Part of a small language model's weights: vocabulary 16384, 16.7M parameters.
Each number is 128 + 32 x the weight over its row's rms, rounded and kept within 0 to 255. Layers, rows and columns count from 0. Numbers have three digits each. The size before them is the row's rms in percent of the matrix's.

# up: layer 5 MLP up, 1280x320, rms 0.0536, rows 823-831, columns 0-159
# down: layer 5 MLP down (transposed), 1280x320, rms 0.0476, rows 823-830, columns 0-159
up823 109:139116098090149154140111166129118134121114092125132139115091147117124142104137121081118139162150098105150086068128141094133140181163140144145105169114129124105185137103144128140114124107112143128125137088142141133214149223109120194098166117077071111172100107119149174104101124122135116156090129129100158126124150170181190128174081118095074160180153101122150120105134206139098145141119107084128105123223131101234114163110142156115084093111170167124147201134051072088148110125096114
down823 107:123122121161113096213088074139199159106105154111162138106135093104113135161097088126132128090091149149116079140122129158093070156087137093164065120157155109130150172122123185166212144136121127058150153123176092173099129117070154071187166113095086080127122129124105112049127135140130152121121152224162056165131104171119103092126152114108142106109116102128121132129168090091127113095136141163127101130141153126112160137078124177130091138094132131171159116127135094165118179129146127
up824 105:185086101113159072110116178107140146125145120122094144122079177156166126156152160121109137219111109148176127129116086141080102123123181158125128176164074125115078124099100140158136100175133128136075112163160135169134136134100145116141160138131145140135203084104128125178095110111203172072166127085149119140116096125131152180113158139193158115132077140136111096110120093154115116117042098142135126118146141146095131136125110161081133157119156133214145140091093104128066135129115152
down824 094:090093138147148169120206113094079077101073134146120121134073173103146209128138112119138105076143128141112044137089117139106184127086118168165134117094144116114141125092113193155167152141162152143088099075098121142165120122144078082135119071103150154096101168120107159119153146111148095185150169126118146094145113123163199107113149179142086112170101135137168120095118118166092165160152090115120148110128138042094151080098199138128148111138153106069111139063121129110195144153107059
up825 102:117099125090109096115145101169120115103136128136153098176119157110112162167114144087161121111117129081142137093093150139207140082129131146192113064145160098144115150162137153085184181114097080066124166140062093090102084110121176139142141112126131116065128165105129126135198089141167152185139083113094114137110188125179141153117098154137155111128055134087182119140132153147095096137072158079185123153111121096124046104083088151118104102151144121168145103187136095168133080093138118
down825 077:124096102110138136130152148101143130097110255109126126167116125100184142063123116164144153099111240163112085107117149103128117142068143153136120155114132126156184055110107140085090121126099099162111105142142131115109129131255145186078143157161108181074103136110122150132117141164106096155137136159103101144105166119129122096098138120140133134132163112128117103082084117121133116105095117140076126153106170147123113135099096112153144119093113139085158081132109106117158148173115109
up826 087:137164095138104115082078095155162068158147126042117125134156147092079128089137070139121122179149127214130088065140127147077191098121166050093110130141145158123130103179141162105095054159057104133148123105160152149099104105118104167125121158102143135099114136163097066166104119152132150129111145124103130106045163133078159111130088091105171099151130120129099171136151098119101181113118107092064165161101105133085150130113157118105127132131076152119106110169109173114139108126091051
down826 079:156081143124137136172154153090030117059102123151130084127119166166153094157144182133116113091135136084132160156161165121105100157118131164166161142160134155149160138114126110141163132116186128133159205143168122096152137131142136095101132124111131118140090105131082197096174107106134102091124106108133096104160126185096103146106158087151114118139141059125137095143149101109145097157130165127097100132120125008126125154106196089100149154119163122105160179116150135132135170117143085
up827 128:154186102102124165094195119148160128194175095146137136094105102129089129149087112205178108131143103112199165141131111116105207101095128146166066125130190137165098127078235140166154119134133169114133106137079042122102094163095092133127073174071100163097090074123083153119105131105074145112127152066165177156120138128129112157128099144113123167122154105160183122098184123146078134138142124148107110073130145135189120071135145192132090102105131163157121069097143130097132150103138124
down827 139:121135106111078124092133113172107160141148120127146131154157157124102109225123173155090092114125157149108165123179160169092035113133142219131095129117089094117142050187130167153180065130062122137129134126109186086166133149093107183182097133102122114108151140163121121090137170124096168168123139112218148077132144144119068165087112084117129140142132201161089134150116183139168158121124116134132147171120193156103151117098115078157133176118151138112075148166155149141144132104168109
up828 094:138167192096169106174170153091119105174071121117140177081099129089099134056160170125149044110113107122093114063162107101145227111097150149152119148136101130136177129092114104122148064128197141136058085148138170187184093118120107142140158139101086097158160131179127157057132144154133164095040128103085159123164098161182134179153127094126075100093100093133139139076130096119114120125156143140099173138152140135154117146190122228138143206144111119163144169115114109100176098114104189
down828 104:108096118138119140112107112095101106067153095109135089131151119130171180092107107140126216144096102143179153162078143130088100203150132144118175146154119119164083131161119162139099171173118146129104132168116113071050168136096119177053115104080125109115106135133126130176145131113077108133163160131111101079103113126111140072089129196123132119122157119149087081165110155109085081179108145151182165142209116105135079181109169123095144124079116110174151141122148153146164140094127098
up829 098:109045146102122173099153168103163101186155108087083119165124120104041076110118114160152122168131119141173171092143139089122110108123140120151126115102107072087107175068227120121099113097171133103111158144076147154151128127119141126151163101171109103101066130148133155103194148109189150065085186095129159156108180127182104091199119101129103140107119117163110120090145126140086131156168142125175129091170129112147072137169107152146114130104166080101089163127144110157137112142172076
down829 100:133107069182146158129111118107102139088071103089113156114101074044177129089120157102148094086126116123156141172055160141127150160151053135085117154185183131129150125157155138122103096156113113112112164100118092124062174112101112125090139148080095191167129172079103089148055124087126094141167185113115118135152120088127174142090151168092193105139165076098134151151116148140171112100087179097076076166087089118154161193220110144094062182158157112127091135119089164177090097061138106
up830 096:144186202144198127124114124099113163118106123157128152137090108087157171109055154161177161144111122049133119139118104112126162166122147136154165084149086107009161086114144143237122112144068108124050151080115134107194124088129173070114080099128141128190127126110114136131179101139103167116147143105149114149094111121122130103160149128151113131163116094132171167149138171129129109141171121084164174095161111021134098092163077121096133141109160087154093150199077105159172139136126151
down830 083:119189119154140195126122138146160143131156090151178135125171098110154125110149154147106156151125084079168157179175147056143154124118035140138100154100106155195120156126213170105117155120172158181175132176115115125110118098020112133130154111093105111163136142160156173123138142134074136159113117070091128121123135202117137172116133089104114117093132092151116083172105112146143124168099151161098107200145144131152146121093122132210133154102098097141140140105136153127131081163113065
up831 088:127105107106130117119101079097148128098158108085115135078084112084146094092139144122102140108113126119091158149121085112061127128084154158132123159127142159144116118112102139105149092112121133111110144105186032185118090123112168123133102157126147107151183066138117148168114145187133150172095142129157115163073132151144126151148129121150098192114055140077109145092130086142114094148130106166130082104174084100154106040195127118060086138091148142154170116129149150135092104155133107